From a checkpoint of a small transformer trained on Wikipedia: width 384, MLP 1536 SwiGLU.
Each number is 500 + 50 x the weight over its row's rms, rounded and kept within 0 to 999. Layers, rows and columns count from 0. Numbers have three digits each. The size before them is the row's rms in percent of the matrix's.

# layer 10 MLP up, 1536x384, rms 0.0363, rows 468-539, columns 0-63
096:415540523380415500444513520447486504528431436537496467429568469523521454576492490425597560540570543483486544599525525555517489435495479504373399555579531550574480483507505564463565421427528561
092:516485473484485509532549551597541487537464541486546406493509544604549460438431411538529457579441540418435432547469617528428540547489510496478617398588524559534570515478452476503528567433469447
100:495433466474484523395515431554516502481514451403552521452499561485514538489550470498430418492463537469486476544429551520579560490552452474503545480485456504501552443421501499590499497510525480
096:413428522470471434523485443570459483572477481467385433409537552488401535565468520425463550506589474438495394435415485478487553430440417483521514541443504433491590496578509456606518539484476489
102:480523460532568535451505426480490492434512614425520420575586541475463517507560483555567452560472488494458501533523462527454550491441501466451529559416431502418536560485458529474459436541412536
102:530466441518509563631487483522442476470443587519573503505469429465480544489565510424537501519447550563468573491430548540525467528519619448492592511509544563507551362499452558453496477525520491
097:481491505519428599537441525487491565509542454461569539490452469474499557538468476556488456494434423541433482633523560508465469486528455543421447569484432567566441554450530472414510529510473487
095:542545470468492519493402473578503483498471552589574502481438565465577470410559555525484549558505552457462455401495473544548472496542483500577557509508490517530502477498438462444531523399529432
102:444480449423450510447478462529499588540433485511479505527569432446513536464519471535455515525504533390434495570486452502501407456432465542538445576507563515542557464461566541615526570547474465
096:538571523490487537591546514457520453404493445476540547401527501496503549464458487497511634422543546490486532534547564586535576465462446446540595478608445469537492469499443477493511553463529541
105:573452530532465495442397489461470545449403522535582402554531499429527480466499519533562476416549573566449405427479555566557497562582481483499497473461490455509417542504405551461524468441544562
090:513470469483451481479537512544412451491550528494410523496542518561572527521509459496519516533440552507485516443567500491499529519510530508586538441549515451492515490507535504527526429505558512
103:464416542537483482505480608451447479547573508460460425463563524573347516563510478524487544510429426484482525496509489513561553479501439473616549501448421438474552472514444482529394556532501537
095:518425456460476437482497568520517485505495488451467494411567490514571515491581508457574537434407484526474487580469464512405464535558534590502460600490385397597415475516495492580528448487551497
100:491459539489498491523458510588485531551449501504417554492479513472509573536384461524464560482398555448418564570502481544495547461494519482545481386477552543527476543546526488507491487462527547
101:493499414517546495503431485458436553486577391401494509518509540431525440436539492483388622550528541524452453530562514567480503530438421512482456435484540551460513511497413526518668479544371523
104:442468473452596513524406529518467457535509445549446533543507532473463512535535414501664522427456598465464548504544435522598515473487445445479493476469547517598553547404559468508513535448532511
096:444467513465469563490493534506551594482559476497417496483565499536483481518487506441475467449466491622478486474457497420579535427571500548565519433430438527501568424481418503522473538451699554
104:438523474476451429435465511549472547521492453551390460508483390470544461485448486603442492454498489553471567413506424448410365526398459518496521473524466498491503476521519498468529521522452539
096:562495539468513453551474505496464527462483430551424498500590517469474530478448389512552560541547480465433567492513533555460568461526477474496494423493548487481474452581443400454510570498405462
103:469536477498498465517507433538567573539443404468501419515398467589557546516501531433564426511459508399480464468488479491496487525571411597526525516523438408618565442608506494481463513519507441
103:443449494498530529518450570512557486529545524539567472502384520527448532557595515518463446534442520590609504494500469519447428503568540576568561411424561583472456503446550553522553580492574514
096:478537532435561555460484500486587450577520534469483572488495515548591466520547602467411427523523472437587448508495499445508474514518417462503437503491534476508518486488561603549515584533522525
100:473542436492454511413521503569489581475477483560533485501481503578513510493512549628532571475571571535479431555514519551494380477463526423439499448527405586528412499463491482407526566525563514
096:521477488467540461521553454482560557533480482487495480485447594430470552566587449454492482511403446547499498433491501546502486588484557448583453495552495534435466563518457466625473549591558523
098:562515481513426541527532512455483585439414423486478589545440545501547538503556572515419533547463522461492554603489463484466540425493445565384400610366474508475521533478549448499416579438518539
100:577523495488479475495474529491577515501509570469445589401459572535492510487459446550438483549482515500476378520580519477571533524479480408412525454506485556650545385536516379544557474526502518
096:486506532540515445507435470584605501455465534432581473442495575493490595501501462507502498528450530461412501492531531500552502488479430497469579602531488478489507590575470508467555513569484524
093:459519594500511499532506544460546479563521447483460464541468396530534493499575511488438413481551407506520540541472502632532477509538587511490502508576532523436571505627579373491592413447545525
101:556589495400496414449485479440553605489389513483458485455501497473573503511444521507505439532472536533390503518553540481513441455469578521525502425547497457428523506468594559445526565421492490
102:499456515576486449467493521448491520488444464500487476561472464546407428480483518572528578390441467556510501489490425436549465509522545550492495542470505406548482549492487465497417498427530455
100:565460414495353512496514478521497629516470552557428473424457495507632501421468441431520437490526502496469514424388467549415470550464523519615509498557501620455542483498627461552421557500434561
100:445540443513485548521476497568546445507450518534450450501477458513507499490540506567517435530474468480522414482509461404556560571509437470452603467564543525580558431448493499427491607501586455
101:530404473555477511446496418504540575487537570531496554488434534471512586501463516461493539541534531500483485573498434587468474444605487381428488538554502406505503377519436467503458492497516468
104:512569495487516510443476501575517515564497486514469517463564583483488424529504451519469575517551437417514585559556467511477483589501528453478447480499479471508464452581537569556503505516398615
096:542470528415546474532481540495547536555461571483473602479586474546603502493425376538432517505545531587542484466460473572521560534517506427429538486520519506506488427534370579461533514494493501
093:514591554498518602482450510560545452458455421544489604494535486518460571505516543523580446469507535530523490417375474419457457456474493550555460542460404428567454537481518609569494526558468520
100:451473528540499572482494459529510436701528490495502532482490504452488511485433484441500505527565528490522499461480537477523501491579599565482506512473528481530477509474531498474504453502471497
101:401498549410561504515525355415521485467452473531546498407562480449521523547489439400560532551578510533479472518517528478480441484464476507508573489435473574469479458454440530503518504573457470
101:423401517479427510425469539500569368491445488539542467537450540499533486470583503418575485526530552459439528543475486428478501516561484465447448471520486512500555603503525460463532433555532566
098:575512575449441507419422515474533520628497484466579531533596422526450581527531479509523460490452536442423524523455468517485479521514503468485470480479538587548519501588472475486490525469525563
096:644501539439511489567474538381526490483525505537468507423491564561433532570438452461476377492454455591465512422547395474552563512475479481513450591546508455590434451481486549399453524352448537
100:509459416565442452582468501497505549485469452467486545414464436513485477452517494504435399410499498508488418469499433591533562542507477532512492458476526575617469448461557490497540459536428422
099:511460392589527433532541515484562500522496459410544509516442473502501454486466451553478584472436571543530453517471475560478506617532461492516477538409482479433540505578476536489407476524518386
101:524582489569496586572586445446449417509518419492604571544488494502468526530418566549495521509469461444447600449568482478520544556541589444444530482438524495479463421519509515527502502541517611
107:482463477491423445457598446528468445465589513377441506520500517543474474557461481453438460523476482479422562598545487600523557441532510496491463469480484455489451459538473414515442466558527516
097:514537526353476485550438481551537540482519655466480544504459484529448493469496505513517449521589467530523455454491544568455509465475443481561433497588487520556565502411465464525544514551518626
103:480479533537532437500552531472483405535467427512514469456500516428457470473360549527548495486427452551593514443518531396536485450480493538531506526480494566548454533499451449533438534517527614
102:415493505511558512500482513498464426646393570477485548441439553493568541500508547557547495527426490552451539560486496489466535470520529551494508551482583413489511464494498524483428521427443424
101:605520439538489483451613439524548539442425522487488421448546403406466509410548510509491551446542561481392488435459522528494448513543510500534521541514519529531429436481533532385438456574521542
107:344509484510616484480447588508436435560518564520538497570504430543441461470494529547552574440488483503462560553554476480623504485529553555568466504491502491474466510485378601428459463468483498
099:590543643529496467499429471491433471538476498487439389567503497665473474522567614417420546475557460515516426531539572490570524445415572561485346529445533570522514532481501484441466467542505475
107:530554440517457423507471433505450528558527454507565561468412591512549445500524565448378520481414494516528394554513593441461550577466478532498576443486517614509580522513531408464531449497509539
097:483461479440503533505501454470485498532518547549553515397525537501503495559467479550609535588468421500585462544541501521518514442492469481446444580551536409580496476493487475492449531484550464
111:415556481534548496499572412438500445545482504473464537555485489466513375519538488501577446464552529522538470429497587529441514524538456449495475631543591500478462448507524492506538468485503452
101:547469486465510537460536489526421447434511542514390425513451572519430458459511416513503408428442543476510498439561512524413429469535480502545528449535534491440466464534408509520519460467539531
101:527509501384485442567602547604444562437572476542461599501529515474379424536576620508515516424550567511506505573543515452499458425500487469432512491583491475479393536527526541475568565535498494
100:529618565475502441478472453605452478484570469426495503481583414527552444512519454479464506505529477549482506521497478476489522488482522524381554596447517517546448468529507485462566464502584579
100:494432555414521528486420463474502474464492567540500502500492479475455553489536513566590482471500476498530554494460487508528478457583533457471500489470585471519411450527581527493390578431515480
099:435446529558508407434534473525559588578400575512590539430490528579460474532510528464512490474459464472443529566562483526491538490592518502493478526469480544485556494435588465469446506490505496
097:517560508555517439377587451475451448524429464573552514495604456578394383390508457542454555552609550570497498527521479515507502444464516546500490566457488447556514582439529553572485508513447478
102:562544497505465465485438540514471477543457561464532457459608460464484483459527447351528504402538553481586479470507432557534500438445424523457495497509441507481455615511484648403435501484421483
099:495503588554497459568517521484485500523512494493465524516474478515437516506504506580467534493526518553530408496461448485456512479423498434514529536568466502525499503593504475438524420530510502
101:519558561382524446490431475479497521592497450520487529555421519500455581488502609577436505502492403450495572469534479592482520412490606514448533581591580605485512487505593473534514500477450606
099:421494529599489450517614507449452477492470608625489506477456405533511576429490560564536396484426530452406442434463477512445557573534444506448434401531467532611583480502513525481433517527558515
096:555553433492542406451404453485527533476403601544506520458409488496419414464511499515552517527559516448543479469503524477491479520511499540534465501444498493414436478460508478486351539616459537
112:472539507448494516474454498464614455499483397484481431439495499466503454499522443620557490624439624512470499585598498511481520529436557531548503512408529574425492504536450441503519585520554459
104:445488548438511508592433474563469503471562569410578493470486566568480454492514454450511486491487470484524504507410532458515585486523560487536526419499444470434455499535395566454504460500556501
101:436524538486477518537518449464440535521508477521550564499524529567511543464517501472532460470489467522533472496473483539461425536458399550470476495503535545469511526549467459444468489553444497
096:528525488508527464441414442534495661460465516468479474493478495410465390545473451421520513561531559585453503465522391428385479541403467514429385439573502427509531469474509478428456476572436518
100:556439558589444528473608491502460395431378514451480539517505538483552566522503475602479490554410469520316580555465514549494533553469479443500399494510519583531565524502567484490594498523478479
100:517451578524517602542553535522519529558503551520509418549527451480538421526519480546498501374468491397515520479432484488402517498482606572461536499543509474485563586559504452471536479551611520
# layer 10 MLP down (transposed), 1536x384, rms 0.0363, rows 468-538, columns 0-63
098:559465505539478492452514509459469396542503557511485405522466596500457457507537487588563499599516511470471460408459494455446523462529391475611543456587547527371413519530426524532510489470393523
096:535502524413535523519388498438397497622488514597586545497467483511527512422450460586472486430464563512457561515546571533525396504471498445519491493467488538480443457483455481528564506543504581
104:369505481441525504426463565562475472499557431466573571529478536505522506467437439485548702497465532476522533589482562557441481553481599555368525493495564496531553496429475473481528502504444503
099:495560495501468523508497520410512516447522566398464487510463485485499526507482480486497479395518473484553526474545492593519499500412500522385498562573559568475508431437591524423474542639440432
101:577473528536539483387481477476582456511410454523540492436470470481449409445495564497440541418453506521516476514454476518535433482523334556401435473535524543490481503486481460490554469500541489
100:520458517557479440431454395468495505482526502496504512474491513505475521570472576522443503433493551571560552504523444466441550514499487439452521469537414486412403570562585507556535470458495527
102:505548420531624516518539429637386467519478431418515519560493529530562458500432472428449501458573528471482559580535493549478514478499606533491482507572456519479487406501488556492471542516486421
099:605501537370537566502439477454577543485433456432540542468467516441606586550465549497481456585579547446453477480558496562419488501464493483486498499511545527507448468563504444443426525502496466
104:478589572617469537524519547564547519668557534466552509350526378461475573559405470581440414406520505458537467540492539594459448505480511566506475493486489551530597551547451490531438592484516529
097:490561500481547430481515556522577512524514525426570550500492488432543489458472510437461530453563483487508472565555507437499507436537509514431542452480470506516493551543585568509493496482484436
104:505487423502508477444512530474518580461474530506467434593428488431452532462464569572532388420482455439485549558555533523498401537353475474530471570505512522581520520421503578409512552444446443
095:497506529495511495485398526548516416537450548437501455386490539475543443417518563403526508494505455513505516504549546558454504493490474456386462580489441469464586569505513511513496595540592504
105:482621494524524439582544437562487474484558517427569443538518505443381423550452496513526573591527463542425428514531580564454336473562503588490459457433559541489535451502435511443535506564556485
099:598534442546449418491521494543475526425504509485377506485536498373501464525539517565491481491487483519495492414550514529577493452411502578424601519458510436466566538471443500487435433516469568
096:440466462459606459582449575475484575438446483424571442562458451460527479494683419524579531524488408572521451437506464488496532505525484581513432533465520583477507450524456492461633516542527457
103:496540592524495508557499567495611593544561528535506489499542511534457459466527492563401470443484538545476564543445405555496530489458560492571505528500523546460491479524519503483548614487518553
108:500516519542604466479511430537577483513532405470370435633451532349535476521520413391493485489449478498463543432456450462505448438476514543435528503518469598540449426551425543541475519447491505
094:467501499468571462552551468495482533484441478510528489512481632550504474514527550695591532505567481514524531563642489542518513496507516538546603513489379460486507481473502543534526518480369478
103:489555576468538533533496518479484451469517393536479408563470512508490441472469401563426513454491484579503538523471471430484543491533427498443536435485498483394449551541547475533597585538642484
102:468508589492461462514505484533496476471588539426525512472475462414482570455473547447535508463485444586611480523566502538426567586521453483453499548463514519465499438457513453475488536555455529
106:540501513471507492490466511504459506525515544483507460551489528605466519420503468517494599517548521562539533605500455460475564490510438440483565497517567468458481478499489473529534547458419390
098:480615506465470498552447459521448399497608541498456476495440518559567568529484426465461506508482535517475467528460531602518482518468514495507446514575512547480517496537505490507452465494547389
096:504490437524571565475475508439334620521516423489544516535521491487445490491515409525509471465534489512484506487447509447600458547570499538520551522478481536512533549429539431498450495444519534
101:563428447482483451527487518458448571549439498490537459533530595548491412557547566487539501439461440539423482576429498582452480449398435540527482506518446478506541473571570446459400522427502532
101:565510420537480547372510579511545445550431502481500491496479503514501555479534464485491510523485488491567662497499517486525552537434507442594500525485475536538612540519378584518497547528450523
091:510494558549449523511416468506612421558547546546450425504517441482479473492471459478411564550481553557464498450474533558562467552497437494415527459521521543519469483530539566514520491563506435
098:492484483540571561534493578533588561448540558470498464504499568529523455536557502499449528482402504417499600441504582551421553494494411508578592450491493543534517592437458513468588341491486409
099:483534411490536503477406486462528447573522619470581486586501581587494451487479518534525512488452466499418593449560426485474514591468514458532566462537619482565503520410523482473537575514470559
097:493483488417469486533513437599429518434501478441513506510467475569500453510448451511463535470556591419534520504440510499539444543507541510534529607543465459514523507446479568460655500561456526
101:528503477528462528547551483559453465572439519438585526426465466556537581420392511449500515521493383576486489461541580492403514472446516510525518540481472584484545476497597554558543497509581468
104:497521518466538469530379410462504481419439472501518399527466487479567504519438524510437409574503430604547556457477466513547421431490462448534494480417403527467509474468527520531525440482511505
102:452453513510443497447492461594543470518443423518535531562493484401477543467497467508543502573495506517594463436462534534538415547542534570513458517509542544444508453384549398544432509557492522
104:423474425505399456544431429563457507538578380504456488455549497522537449429498495580523507454404407439506513436590502569497456491487504503518543470488396521419511496531469588501489471575487589
102:542571483435508348611497527546523458520484441434495541506369511449502418487542559532555484430484524396437526523403514497447621483535620477513477484489523533502575558470485502476492481539458525
106:491463403582483477461515514540437513501504492469430451457417578403434439516598543493470511473441441521400409468479522544504454543494503436463502535564596463462451521534537575529504435430468539
100:511500460502491555556453391594492475594484422542580497509471473574557542465413516589537521499466438477406505531412456516495474566496473550540523497519561429526482523509457459576495466546558431
093:578450505590554470534447476489558580584438478494527462519580474542461562543461474468428585522538514535583556493574465513487459463455542490530395401503477458473565485565433471474544504518564351
102:427525477505469518534479445462466582520424623540474469488524525494536505537514497501504509525458595475581446508576450490477406498458496486532480484549478522522575530524504554577477508419524578
106:488510456572415569476513442473485543563514498497499473496511562521447551450529478401560517527522542518485457451563449546487496531565537536514510537465499521462435463541425542493519476497458505
102:572556491430457522530596521387417485536479563646510509494516468504540363523474449529539413517477424470571476536577478601426420442425492556473449488484525514446519499528452509422496529424449526
102:420562504483460506495420554513527512485512500534474553469519354513545465507549442583490471429462500464503542428475536441531460489482633407509492550556443485557570537528474512535572476589544603
100:467467476478466398508510519577476528467525468451434485501494518581539502533490510476530497482504464411455459496491496511509555493501536479520434621570523555532561477464454465464577498602429556
099:557560528529445475531496540450450509527559559485518609510446500483396536502377465479480483420523515479536479482490477496611412529512463533581594479482558478469425513512453529469502517480459507
100:522484551511490461461552402449473499490668466497489550447532491499514520552443526476476523547524560395493445462441425547591537447486496451519492498517384530469439456426500497533423451439517601
099:397448581457531486559540486420410569501399480461454535518465554538429540514385435441431488511429476475570436499477466582513526532420450525464498459538489576501517511500417523504474560475540455
097:490481513460512432502514501597479546449474396508520477476548539492498504485519454557572487531353468373516412497451521507492504436463532540517480526513494500594510472486488528527442557567473516
098:522436500482475511493501466543582491613489551484448462541503470467466486529483460520456517557512462497463478531575551562548513585625443424483538458558550509544528532471511562479578522475503406
103:450486467526513503455457532469518456489457585466468542521493403524453432473478508481492484451492491529423506484598555506566500418499484506498502511582508504477513454602507518579541469394492573
104:445551446476496523409547581516544510492551581405505483464469554478491459477447551514587473493545534473498469527620529401501499497533486549463523540513513506483462447463422495564514430426535428
104:529537455519456501544512477563565552410492514480496507540448581513490527545530542503489470509482545597466467517431438470526560607526513516497449494527566438581518553570579498542458571398435536
106:494490434465557521432556495529477439546592525485575484510484462492531556562392505489479661400499405530570530492482485497480450403532579561541535458543509544533398519496575604438485569523466476
099:599614389492495485507574519492431520505527592402584498517373520495536534572509534521452472541487585553614532441472484460437410544556533401477483540584496405550498473465471488475510520500570496
104:429491476493515452417499459545479478474555462471559467522511509494482501467489447517484502454513470494586519508476479432400565595396524494478616512432531537546550528560560484436434441411475478
098:497586521466472510490569476585528529463523517530460475545530521469522608469491479497455479538489550491492528510510538422350443545515506526532566453598510518449571441466415485529534513504572415
103:479541465646545449504548472461618489475471469459585515484544466504515471560498542370506487468586472456430520472556524516571552534523467498462439444494492497525483495482417581538593510609428554
101:535491490500547495483488497472358599468508456504548654481552557552548465525430486468532516444557512504502484471516503513510525467455469444431430437503510592529594507537483523410541512407490531
098:482387519496492452505478423508605387426471451523502523481469469569533594511487524520450461552523440491595557571552515420482500527505415544464484518501454624474571523540550512501449453551569424
101:511524435520437591417406406566460601459539505471570467492514466497482520465466473465567454378423514549434475523490596391526483510517386458417491444534540496448527485569464478476474497466538508
096:534541426448520508471581466464514435473467526409516459523550465566509535534496574536515445557463468557508460423470489453595483444398529576500489475528497494515471623577526506538552473460511505
101:435515460471407531541577547437575477516569592554498438507485554529477555565426544530484480443509505557582495400590478516489487489552537465427557435502589470489539549546456496517505452514599496
095:577419461345479541487631612453467532548511452472439504488517375478451450548537532460485488476512522523533420505512575505518418414544437477475514531581535555586556472475560566461478457464483477
100:541524542469420482457583602523448465439533560482419498484496494477493443528544406493422463547485472518488487471494599510506422489468493407457442459516497428479560573433568496473511527482502538
101:551487598516549505496527520442489586458544415444532447466464448466523627533493530506547526467506465533491597460578528485514528433486492483493533511584483502489502475482503516515572465549534497
102:546400526586499599484429533532561514526444486554539442487519421530527461522405430464471452496483471491411539554504545582451528481490485468527464479462617555492495476571498419433565482498529526
100:594508437528460432452487483517551535451528504429483450535455498495497504504517490445519576500529556519433596483545530491524492453573509480560447411547517565519446588492487502475468581496507447
094:518493479507440519547485591499561462585497423434542483578577570454515562575590421533508538459516487485471540473508402520504503533494455435582445492471526466480524429532449566425579458506528514
106:507521602399520453426449533544524481584540471423453492534486554497514536444491430580434523516449535578551490437536391458464510486451488476470479489528534416468549414593420454565424549525519430
101:479459440481522496428436481458543494530482548523445454465551589437562533572356473436431583561562548502561479516491435529583482528446476466580504561432476479482504424486495517519551523523419561
096:444532410577583560497418495444530457593532479455476518508477522479548532453457468440511596502523565514515531531516550551481535577451542521526502522554568536573489521652421580538451428516430510
101:472476531519549545488462496437400457534468493546568531426493502454447490474453552480504444499467416473567547469532446494501505512434603448510476504481456517458447494465513516470481442498502532
104:472454524549581477498464526518516555533521469502474519511563525544538524568501517570447584540463469479548427473469496479483509392485512494511470552518475577497487437553518496462592506586488528
# layer 10 MLP gate, 1536x384, rms 0.0364, rows 469-539, columns 0-63
096:607430572491571519489493568524478525561510492512463532534534562522581478526407555529477478497490542591530495592514436431638519550381533516530554463458535526531383464474550430525584517512451611
102:478553502483475587538488447549521469470526508533396421434530518478443458538534489607543516530479465534533539574404501548547524522487470532486591493503498488476471475488474455511501512491515480
099:451468586431455566507484497595519507553528492418579433538476499485430483463509469496608542526460531516513431608479368549436600474481527449542422505525405480494486493527524468561454438459599492
104:424508465543443457587424480528521478511558600472530476492530608457413518433520527536510458535506445510556486529414427524507550431371468460618498558523474543403448565463537447429508549432548509
108:456504485482473438417596552561543393475516516483496476500507470507559513561483515509451583539541471443434470547421478570524556486484543584549413617456586550458455423437455476486481584486490490
099:409619400494597473495636495533488532412549485460515508490513561550543517527520480582569477576421496456469556502449447507565458489482557412469450527510441492408576429451531502451465505509468437
094:450492562539535457458447552480503487573472478512421484410590555484488495431596569524504523447564467525586518503516517458489496451505598494556552462550481501555530543497505569540424552572499466
103:473457380441564448482497557579537500555558518523565467503590529451451451476493511519505447451493545560491528518572543540487550530556524511526448479491456603494456444538543553488489593554456545
095:493549494575505452525378521422557450602565546505382543555582541504450548439560523451482492417521472502476513552480550418448547436496611483544416516457515543545463554448393552462517446552512548
105:515533542525549561538527573519507492462508576546548470470436554537440505482575496415448525537391431509498543461472485516425482475301593453561544471551460426538482469487575440543474518535466466
095:465516468531472481459636445514479611526529485463560476543499444483559537474481521500549493513485522483522538520448485479572505550492486510612464587443491548528481444526517590414503393431581516
103:463454510497580462469449581505616557439556488429495553512490496380542524488517498563556464548542516557496513550566478498510449437461555492512426489485545406550471490517598468536571494490438549
097:468592524524490613440522539527481501579518490547441488410377477566478540521381488502489482558544438544501503565539565609484454558515541471464606431564519525519506500509488471487492479575527608
104:498469554464491518519452489567446496511451500496511524472438575542451542567478425553510545485533590392533541532541482544491491469426525408566492459534476470610490588527467565585492445514443426
101:538580568493453566474458426465453564394500465535520587489509499557555554549574435605524392459568399543476552489565443498530444491492526516434507569542403534459519565494576346437519484476461502
099:543539507476561587542468522498573394494501484470575535380445540419515450503489517542422499542587437533515494400523594458488533499524511575613482578395485448544519541482541554497519487405562533
100:481518511546368561502605400539503508518471476442517587452496545481446460471528479495520529430497503485534478489466542465495576461491547486557579504575460454462608475547439508554588484513440438
103:574532580559531590505536534512532545428450490510378511526444476418400444471525470452534447576393526499602418491576488453526489614458529510461484436551469524527566512531466514500532564422529502
101:444599558454467545512542524528489508566522430488484461426586533543523497453519516549496568471529448523510577531379558376513438484474506538535530367504538512493481510516417491465460499517505495
098:495497608450485503495500558461432498482565555536481570498595494479493497518553491570522554521520442480491560507414493416621506543507551447500574448517549492460435507460542490464456448470390520
098:482458562473489413438520501507476567491466476476524499523504388535493424528539433466576528458504495453503509623405514539549494399527520491476410394469445489456505556480533579473510465525475475
095:518488408453504544438478444460430475485434470526578469448496508413543514525500436512492494564490508534444612574526511519552554512486468505527533551523489462561492523532471436496515486521482625
100:545490459524478514545493566554459510546512587429468567483551480575518441586521479591464507431446483494394524527465514507452394489518560445481536479425445546479556428423461474440431549518411540
096:513562549527475570439440554498436555615479556534484475521484476506549465547443490477534562458538456496490417524560463504409608461409437414512359448495516503608558437538546426563486477505518479
101:557497491477542465497386426476524511501456546470517473565440477490442557405492396424506460439506495478514491370482565484573527509511587452395523450535501526431508441580591487421566419530486471
102:479447470566508506548615410559491509549372465537607461589503468454608535484509464550494454405541502532495578507518496495445534582540517548503463542535446439474522542560611532529443548511540470
096:479472535569535523515501496435467489523446492441497424484552505472462493568442469549512401568502523566519499449553522399490501536544437502578553528484387473522453428380535462499496578505503510
096:479549403552562453517480533581543442515428563465449506597494509523551491466583537536423479538559393487504451560448478421507465501511605458508516505546550576531585561526558474433540530566395471
102:441511522586475478479455557472473543580514480432645511499577483481538489563504528495490500519529498479575581509483456530500436537555487506524531449504482538546508498481511534468490504564546658
105:481490539463502492486627470531514485525491559414496564511535563495455505501559505472530613475471528499391432552500585534459435573539371543465454504512510446506496511501506580472533484456559455
098:461445458526504563446518483487438539537471418484617496517532580466419544591482551482439372436462428548464519525496477460590479519443448535536455490369416512522364356575575426458431516494487554
101:427487582489512576457457502478518518528452421493564462560522506531421502548537535461452479465554544545559546620604532532429472479584532450528532494496490457482504439516512620470478490571468513
103:458526501518518461557517496550492530407489567469446516425524504505511510539411483560469503527412528483467595459580471473426546496437489538656543465497452502491480470589534615426525439385472581
099:530569489434565405533452424580455596483481593577544587473458643497535488480454449402487529511507530479479524554546536416492465482434480493520571513467522569512475608568499539468553456430592536
098:487385453488474522600509384565528541479482505598590472454495463514498463447444590536546504422572453393474540446514507570471520409583456623609474426419503460512585500531556502477527524450577465
100:418576555483517509472451467521467523499476504499494642587562520516573467507536501532545514455549472534500553573527420452578506525564432525396449478391430459503472479410605493530525536430486524
102:491481520467559515465526477505542489576495476537562507510452540540529540511531469461511479579518533502460553571583480520510457429509469471495483411432426577461406524473488515514449533456539540
101:491548400447529541618499479481499496441507470535449618512531436549594428466409511476588465454449416478497492522482491458503471498505385532470517465491509559489443515504480555520445486414488486
103:479530477453484536495527429564435507456547477485504530446520596524529511501498552405367600470468495524470424506500483545472560538494587478479470460410567516614481436495441503344463538538453528
099:415450485396498474599566516608483479474449536481467453491543445479558427499478429547565493547481536458570503420519491465572540551479383480512530475470455491414497505444517459448586486519493479
096:537517513477518527493616513458469517438557535581492557525509541449529557566579473558449492531543597496568509433509442461483557493500502339557478419368500441402497463564509520463436507439382488
100:464483523511514501498489497537493463491532553511486560447578516446514579501502528506486585483514517406434572519536574517494528656567432525462430462584386417555411481469456525404538463499452667
099:491512487572362523472558453411432456420519457525496473532527511459549438570491572498506433507420534488455453500457537503479469547494559472487523559515434408508483514430503539460498474514553525
096:517525423518570514459484472466445458610530549501538532502500483527527528549591523433563527474402515474483559475582505421583421478420489552534578516544400448557477553490598418415514507542516500
115:435548599570488474457522534509568426580539505514462524514435450451467447477488478514514462506550503407474493502519475468499604420412536503528473633518510492552536471540509497621404558505418512
096:479473482456583542510370465512464503539574526387503509546445477570578429441484506443563521542458518443495507458512493533526558560517474605457447504541473422549485490441431433479519460427479564
096:393501526500576527483452488456589517420492552546470472558436519469543449576525461434511468500575443487512486441493503596402576511434521393490444463540462532504522476501615502501514559507472599
106:508424453464519531529524480435493477553467466581611569458507559431548590592517521580503580512590460520541512578546481483375475539506473509566400488492448547507498435497584460508555509547479566
100:471566592475441543414449515484426457462485462490496539540476526497521492509484585541534489532477490508492443428412492472493469440498419465485576591529552438464532519487542469488524509456522514
109:509501539491554560453485524617509512528576461531444525497567532493552358434566572549555472463462446499503437553570557477542541494458491423450540445564512511496387538505534495504566565530413499
099:462510545500567491436552500541465539467509480507449389571576525558519626496526438454492425585421495515463448543436547418428546512518477577513549523493555575490581534544531569336534517554421505
106:441410485494568508490486489420514490570505485538557528460528483430565482528573490506483500515470582518523523543510571446491449508611462548546527585413453525463479528470548435432588401487508440
099:551477511467489499501494538554588439539517487593487391480462544486519518450517437588528470537462579536510514502516528423455490535512517465544521440556483509505538470466484487499506532529487485
101:476463555546523391454563606559551602535508524528524494543494527497514510445477567613498535416476494472546604527444506499536563533488468579523486453565504431542490536357495553531466523480531473
104:504475627515437496458634440525588561494536531491482458474499518511426532396563423534495515424467417450438593572468528464471532510481442498487511428512496456507499487516601460523474443553512400
095:424523474577452515475473579526472575476481515469481542487486533480549592556458481553482428551511522539417386555418427519413552581501441525558454552570596502617492439550498571409546390406458537
100:525511565420502448521620483507460495495511577472459527484512525605546519484529517493440533496498436489566459575428436520511501512458444521535483617571416454531524535440532563455461580465491488
095:509475520482392462580461469504452534449423509509439504601549477396477551503491461461492561505498456518507480449530532430534548549498499515556520409581514469504494526540547475479425464436566511
095:473528501383465489451464509447491487583516517539483483600410535500565585469490527401409465536526572429633441450430449589475542455425357504487480520519507491455467502593545484520541571501466559
095:536448484514471524426465509480468482578487564600597520516577497550485457413445538478474541463572466471472500478483598581536409584493533457544582542571518537520528449520459478445562482608603463
097:593504407529449534521520540530500546573565462543521450481587534495511465512534429407478422498543506470454492521573515389439430454491465491491460512523547505601475583434562532521477544484501492
098:354509537504497412425494550492434491503483479515542495532482553542501458530555414506585547517604454521467509546436458364529558552398448422500563492501541591538547463632519486434419468495520485
100:498578520352414428563484525461528534521352457532529583511469504507476444499542608508489530492526534488522510481525440481569462491538545462443418498483488487472531542544576553574471453519504523
096:507480546562573603518563551545579478446513446513426443512569399548512515506553456493524399443492498465511545519526453462550418584537533500504480551568554522529557403597463474579548577391578410
090:472564585460428527493576504472470483459549458559487524588545506563511520503522479470391542412558529526501529559447471458390474542472513435459462505474550504457489499591476470481597455400546469
104:490487553564532502511464472446486492483464494383458500533459567456533437528563483538496525578503583420506507504552500508568467533507639611458516545466505499408561448369498415517514475588531494
099:392526414432504637470456483433519533408485479525472600467591474510532442422496452485369543577463543489488415464452479527469435518443528625575464470516568492417506430547604474484526477550564526
107:554554543435498450485468516387532510481536502534479466466574482536543456518538421589478563453526475471483492494506462487530511425492426517506535575438402542459540464482526467480586457467584439
098:491433481505470523425475567422484472458489492526539565538474398477533495420599502507520495583565476506457540505497544426405505537563437493452443464531472518506482488498467461535517444410505436
101:516529493437474516510614537554558526474410586546502550517462479508467482530502502536501458515519453505410472525434444488486416629614574481456566526501547450443591425516527478511453393526558461
098:500407502455558488460517566433503573491414589449481487508415529576497452519416431521484510509525493455529455453487488572515559490570443573407686500495465469465575518398508468465464542609506497